Each number is 500 + 40 x the weight over its row's rms, rounded and kept within 0 to 999. Layers, rows and columns count from 0. Numbers have three digits each. The size before them is the row's rms in percent of the matrix's.

# layer 5 MLP down, 512x2048, rms 0.0849, rows 257-356, columns 320-383
097:514468469524490505520459433514582525521539494476553490552452533422581461502465525472508473531505531479527489454474485464507526551481466470466472490528530504467512488498442563544526492566521499
102:469478549582524498496523501488546567501539483467502524494512488522502516460424494525527454505451442486527503471459482566468498452499513406523525542506557488505505439516536477482541510510554438
101:529556442494525501514509535506562559548525453526412532493519480458513468510568406551513503488454473445447615583532484536470479554468498560515534524441489539529468559513551514445508536515485475
098:510467440537477521441531527531501562450505508554489404503527462559542528454496545454589617539502527455485536520544491478556542465562497413457445429495488572471497514514525497419513473498477549
098:528504491397486468478497517532471496508561452447518545543571540426471477488485474546423448488465499487443541509500488484563445496496484493446495535516479487547435464440465530481501499464582469
102:584534477473534497461497480513467480477486531526492511502478540490481553555447499528400491501519483481594473502502544469528484497573537524548556497492541452482501500443490527487494520540455446
098:557584517510527479527515525503514512482494463493458534448498517511468491481482551461532521515431490469509486563461491553521501600483554504494463500490433533530516520527566443476500443547557459
097:485550484515582458439551555481504465480514486478446520473499513519542509559512526502409505499567499454505434570458506462477456449543453488523523485537453432488585548537501495471464547501457495
111:527425466499555485484531458501585533462469459455460497457492508540517426439434575530430557463492445513487495479536517525383480547525475548495460436516609468487545405468458429485478447507419494
102:486499530552458552511539463510484491478512547542451579553510450546513533517477465557460529532522477510525550549451488459476531475521414519547530536509450493541511487541496472457489483542490536
102:560428433533513527567503494501520456500455468496491510454501526445534510535491483450507468508551552458425557483491520524463430437531406503518517489477516524493566562465459489462461474528472495
100:527522492492541596490487547470474434477490496500456509513533461503491532499502480528440502494551496434548617466514494523512440464488510457467479523462476505521546495503509536432491511546503458
098:455565507575535453471453535515537524439479478521538480453433625483591446493462415535518492466509545509435523535498483506546509462525492511473482462452473484431543495550477492484505380419537540
097:499491534408483498440450440581524449475501475489524488494500493542455508557531588549378522528533557486483485476522518532497469490491540519488510477548500519462471434392478467519478565482495561
098:516548444542470513409549578536479526578478515476521505462508507490548485531512529524502496443524536519507596543457549446486492482541549486538494519530475501547536492512524500508480504490541445
102:539522521531512538504472463524547540556494513446530503476521520480542522484499448492469495548506450521494424431482501530585522513500461471462563534602463480520478533554431436534488505558477531
101:470496503507481504543455523541454520518501496524527536514528555458486518493528531466577461509557467528457467507501504460480578532482490508492459543460520384458448503475545459519460494536515595
099:450444512462464531547475479507495517494461503513480462530507484503517551536509581526519480489453484498400477470518571475451524519528439470520486496430543501523483503515423459508414448487489486
100:501442538559510471574547501506514420518480523485552519446425473489517432472497453512532417519520537555524540467456505452447501566423543503539506508517526455484559461537470438453548480516591497
098:479471491492414499499424409457517506449539481478554512523492516514522510530553528488534484543534475528517489489463565457468477480486524557463478478496459464578480511442483525498540518438491538
102:533491562512533569519494503483600491440576504489510512449500453525490439514494464459612490552442533485432512480500509513526549473497447524550513476579402538487505486405516500515474581494522538
100:552549525477523595547553463518432469475519437485563504526524467528450471448493539455509485526510554544530545504556437436551546551444519547496528484550515548501485503514552537510536606531468578
104:526622545553526467472486490497511551520530431497497519507458464493451481545456505503501444486489488554492455579490505498489432512445438421538503491495436532536485507488504477509526539458509436
099:504495548508466611530529458470474527487447514535517495553473483521509486553503466548432521542489418445501522459502516547508494495502538508493462463462514517489501542415481535475505515481421441
095:488460454543553522550501472511490564478486525467544427431482579509541483453483559524531531484478562523519461392469505538539540486415486526517540450531523525540525470476578497515559517460584510
100:510540483510555479472456427498542554532506518539505582528470498553462519524519472489468549501538441501464511531529489556481500515512458465562440449437517465477536583471481492607452478549611493
100:564484509527558566557477479506424477484450513477493519524503516457574476500527485520524464519485502443427493469476485544496529541558528483474460479441466511516472543481527480483556445503481503
096:488526501453554451486519463433552491460559506506524519474437470598499553550479429469468486444491510520494484489511563549455554528516550458563522479501455445518596519484507449476460480452469472
099:458479485554500464467502469477458560554504518503456499484494460503496469517484514565475494511475565517496521438462449433483463500520451455525450519488559531561457513495680480470494466434554480
102:509508489523469587468529493521450507525532562529457550493476515471516501477526455472508533476520489588490553530506413503459478469492486534515422450505638481460522565494519503513510468445528526
101:527458498469469540520522528449543494448508518490504450480516488528519478485542499505517398524471659496532460473440528491546510471512522505500530412532463541460509517487534453528547470494485489
098:535529567441519428480406576506542484418523493478484482465421567543533424455483466494450449527530503514531573567452545508485488549421475447515457464500482465492472493496555487456555518458524533
103:526485487541440546547453486471446530541408494546487505446501489514517511573554515540542497444506417565458502494490475424552474522551480521439533559539469475498471501493474529512576519461466585
099:431500553584474488467464458574522552512546479447507521480456466479453494441496525500508491463415438487515476475470519540527486519503521459461517457492543444546544503488495585543556493524510466
099:492503532457427488496481534526491491518493474507561516529475529461520514568512434466535482463459536570547532471562455499496478484467460509523500471507481482445536468524476490489552555484520528
100:561486522567501503478480531523568469518548488478479470474477529452504529458492548504438546520463485468484471503542480395509541477560477512499551484506457500478515455441483434524464473488518524
098:466439506509514465495455537533474472462481475425499441480536510532546512511542617519558458520509449542516463478541428515511510486476453480477511527529476530551558529377578511453415472445534503
099:490520470464471483479490514478475484514487568467450538483509530503485466453568559494447568552446403473426577525425520471472470522505619533493540540505510489484529500480510448374519541544521502
100:445483460449528522538480475490520461506551472456504518526462481508506506476534530502503493474559500415498525472510512533449519522487497505479496560425444470474493494446470494499491493521496534
100:497473417587490467578547503505509505515512471467478438534483469476597460570508562548511503458523467504500588515509478586476462481469515507456526478430408512461492486555464513537500514473478503
101:536542425495536534539514477501570518501456478478471397518466549521476488481528486449447479505537445468569516411505518475482546530525461540524479480474520494518530484512457464481561485524557499
100:501474457455468558537533513510569535508533518495549468463483538471561495507561512418461509512423479478477459539468458486509486527491464491465537506453521555508489489492542513480545499521485470
100:578611525543529449509444542454532520480513563526471474540558560481473563537478478480494547569506532513483482566559509481530392522493528513487480461576476505515515567444418470500504472461502522
102:501455507488537448497515480473496552456536492559449483513447506507444541498506527495553454474497482567446543532509537482401503573486514460521472442495600450453484560609579565514543488537556483
103:408492461532534527507515488466500538524528531577552543468496475476483475551544545570536514529496607525473511465538487523484423441519518556501492500500572543538534502453501459572480532526503449
099:549492547538535486544567496498496525491516473535487443438499516480476508496512472486513498517501511579426557541574531497451571461525496434478488446413416532556504480470427581463554546575485524
097:447529435502515560485501521489492511449568508526517534471467552566516460527511489494527538533465523518446530571560528526484464531564473478475578544468472521533475556502524495498465529534471516
102:454499503528500507438505461489560526443416539598483518502493568483544558512536447488523505519528458560560524493498546470532529527486505535438481546476499513485533528550499511496525515499491557
098:458506423558485514542548444496479503495457473517552499354494446444519477503534505477517457539611500526449416469522553494502520464496445478448451502494518497461442475423490504506557493548555445
101:508544500511485404578513548484521493465458460475457490558488572484520565496518510517398500520538460493484565544473454523433490457552454484494456516510421502479492497475498443485522478401458545
100:478554553517483447464533478432452536481504543466523508469567512511491469441578513482518462481585473539455471448560499538461483454515493479489454492527481510495470465512475562490573492546420541
100:528449508514512496507526437551526460474480437519457566466533466511528470495484444504539529505480526574497454484464450505493566492440532471515442449421505492445573476464476457508476492606543536
100:473442495471524512478496571514479507483525454527562506545538467539535504496457503550441511541533487474480447556522518515495431484469487449535493485571560431505429538491446537462473528522457461
099:551471457526514426507501494558437488487462512429577461381515442522519495506524487518497540529523434529515494446442468534492466556537478525437478511556542540523473483431460441520535572510492501
101:463460473478510493494468551518499500497446518478516490534437508533503438547458543481485454470522504447517495551522489490582462470472590522466557539522540499480482517474505520493461532478571566
099:497484505459515457483490437479552537531468440488593439550434476573531430432466450493484480487483452478549427502482417502517497507531430557472486484448524502583485479474551494516483442509503493
100:541542535473501486537522527489489564534527555593515484463543512532523460465558481504502548537545444444556523520509532507577510539455473526468515453486510514574524498531510575498477497437493490
101:499482500544539447498433512465538471475435472549478514542475518574479508433529480554499494512568538526486568543516520532500495569479542398456500500468497534550478442462476456459481530499519512
100:484514446488527451415444478475527481496490484460521445474539442460432521501521474456546562499493465455412505504454475513485508466548502541502511561468443516560503488466534465467489444483471508
101:444485524487531428425551482493543451458537469519439494517459457399456473528474470503469458500482494497518504502466430523592564524419477556359438537468563439570484483481478574440521448533469421
099:535536514511528456525493516459437547520554512524495526492528519563507453478523429462445476511463418415567429494576525561490452519458538527455535460480476463512544506568447500599560494521488520
101:428518480564504531510484490536521458479463554495489546499471487532521575488500546568532516436460524500536490556509489421482475480488541468515510478434514475440511552436479492550541540501514519
098:543501474480488528547436470532510539549492567442502460525496516428512590535463564528504542513519484443386522491484492496526454493478577441485507520505515474545555417417471570571515497558540437
100:534483495489478528479564476537518492504457462492439515495498495452469494537479462488486446523488499498463603469465524488509524502447518455524492507455469453491518394495551499528461532569514489
100:529533570609501533465518521429527493501494541548486501447520510481546493473499463501445481518483448545470481553477508586458524501515461483529521420531510500508519550476448487493479454543445519
102:517532566547452528468545436522544461450494567562523437547496512513533561504522557492630492487496468432422542455509501467505499505510547551561507387504475501520514595463566549551534479487503481
105:507484581461507509483448517465532497485517626562596506565469495592526486504438598556425494546466533507546496436497529498399486564485563564533500525541527538427462480419528473486495505436505509
101:541447498462477539447588460542437465563445567577544484475414489405551543536533483475498510548520499464549462547514537505473544518552523500553524509512475488569478474449467509454535507517496546
101:552424497495506502492502528502442479518532486517541460498494569518523529522518523527538525469535490536474462507488542535484587484567438515486489484451605553608464401473459510565496470491452460
100:455470514580390542557457442472524453508504486514484475513471483445482453456511473540466485419511467487489525484477512487443472470488532482524470457475543476503498510549491415486560569511508440
099:494545466502506506525503513531460469567572526523541513447451574633486474538528453473451497501444488536545467459523479443492475526500564511500559512580469557501406457432540493549559526542529519
097:487489476492524438491516574583519496466562459531524534515485499558543494459424492432559593555524504514473528517480518464502488505467472550522538543497575491531485437502500440572488509476494519
102:487475556507450545498530527505486544514532497509531539482445508555608458503466416516534582504413533572480535480576493482522547496454561544504539461491391502534545486537445486496521522459507455
099:480482473516503496526548485500567526461423476519498542467496476450544512554476511499519528475489490491508461551552563520443499568443482530508437416518508494464498439542431485477552445434451493
101:534483528498545480472505513482528463552514522542500498521497484485545449459501521496526459522458435476532513531546515512556419555450514442534554475525569502469409471489501508544517489522545532
101:493499596478524593494574439500468490468475521524453488506566488499530510496455505555483530489485396530456452503469524430496500478515525538498465553530425497494480563447469503492470498454506513
101:483503437445435498455444540500519481475452520561541462454542506537540451455490496464551461537464516485497520414493545471573538461507439406452509574491519488476464516551529535594521515546586534
100:536456439537527524506483466517448452496487463485482503572491586465498465548545516486434554498466536463419614560506546510454500450548491478504480459490530538469504446494466423473472514555507504
101:487564443517503423541568521481501526506496437572463442560492501467462498539509537459536384452514537484497535473482490545532469472482423541489515491510435520529563511505445518495446492521524560
102:521537528411462554486533523543494535466536462523459546477536518407489488524470467449429605507461460470496472455487484572482470497479510567472542516439498501468475525528500479528457468512440559
097:549496537463494468544453529492584611442489483510466468509483506505474561476475562490484530501459472582464516450497451502488532584486551535546525524510519500483543475542515547554428526494472537
099:480412524574567546466487489461486465468525478511523515452432497556521509483446563448540494497542562535572600479351565492463563441436504490571601512507511490546479457549517487519491501534506480
098:499447423418449483525549562493518563595477454430539486503510485505497466517464409511432558478506513493470448507524463500489482565590531422472533469501506459541522479507569515507503494507467475
102:512514541532456536477472470491460613500462525575519481558568431463472549487550526407530522527552468481469541523531444495529467489475523501521508524551570469464485471406494551545510539525525473
099:569543483459424494473520545482484514485455513506481501512482494578528449518456514504482539475443414468456465453537543523498455518540472460445561491497454540445528504445516504491447550435521459
100:481534490576417475542490509566435442523471491544540531509515496414537538488464525518527573627489472525537482512501515464493539548538498566496469488521516511459534440575471452574479503462535497
099:499502440511451476483539490507471488521530487467473489514480540494440473479502498507480502507517558532542455507492500538517567500455552495492531511456475543424532480541534572420467492550497541
101:484467538495448539543536499522521414510499554459512447487528497452481491488555565530447529559508449509496530531437510493538555488499519486589459497495520528533533494556486515488420472482518499
099:454507477463494448498480525506500566505477470544503522544455490453458467416452493513506435467482499470544452502496513545513482510441440528449537498514549513421484517520519447482437456484477529
100:474527486478523521457477477505488489556475475527480519515531533474488437573474596518444503501446483512518573565462491499481437510475561550559496508483432433462527502518392529455534481497421470
099:473517530498530458549453498515501539591474479526531465507508524502537499493462494480525450453528415445504588512470433545537509473501527524463536444499432521507529455561483561484469458494506499
095:461594488451456486540576534519520478491506502461543515506510475529474561527493465556500477551582529569511473477469565512499539480527497468548503503531572414534490487512511515482473463459479538
095:531542570520605488483556475568476471469426464547518512503605514470489464524561435553429522484479553448542469491547519495533416510452507499425495502492478479506588385500502526478479518472500513
103:550518470510508441487529451488495466579489532542453431516459521533448500470565461473544451470528511494564499582540495507470483488514593532514493508515588510477466440460454533511543500470503537
098:533526502478509470599552478505528460414511519544458506444553524465497509502511511546520459449488571512568510420455483553499477562479548525455511538525488515509535453523507514483513491500527477
099:420457557532548446471469475536536451502390530440579484491496488501511597500510512498463459474510538505496537451472567467463545488495448518491472532451536513502512510446469481548530393501465548
097:470509436486470488488472568552434549503470485469519512460496458404503461534491442536577503488502452503519482470527529458463471510499510473480506511465424537514490508591529495554563592536507568
098:510460500492506566482538465466532490459498503469452524506425553522483509504431540485493531505524506551525473489468503480534545470501548456518434488550498539423514499495587492493476546478486519
098:495522492529523569507486535456424522455463532457487528463512507519488540500511512524434435435485501474489525476538508493527447466426443494459463557542514584492552507476527551505536537565481472
101:477569520555560566479447437505508435498457423501519470472520437548483542417433484427561462470532488556577472508505512468465467550458526564519488484488495482477438485435495559557550540508585509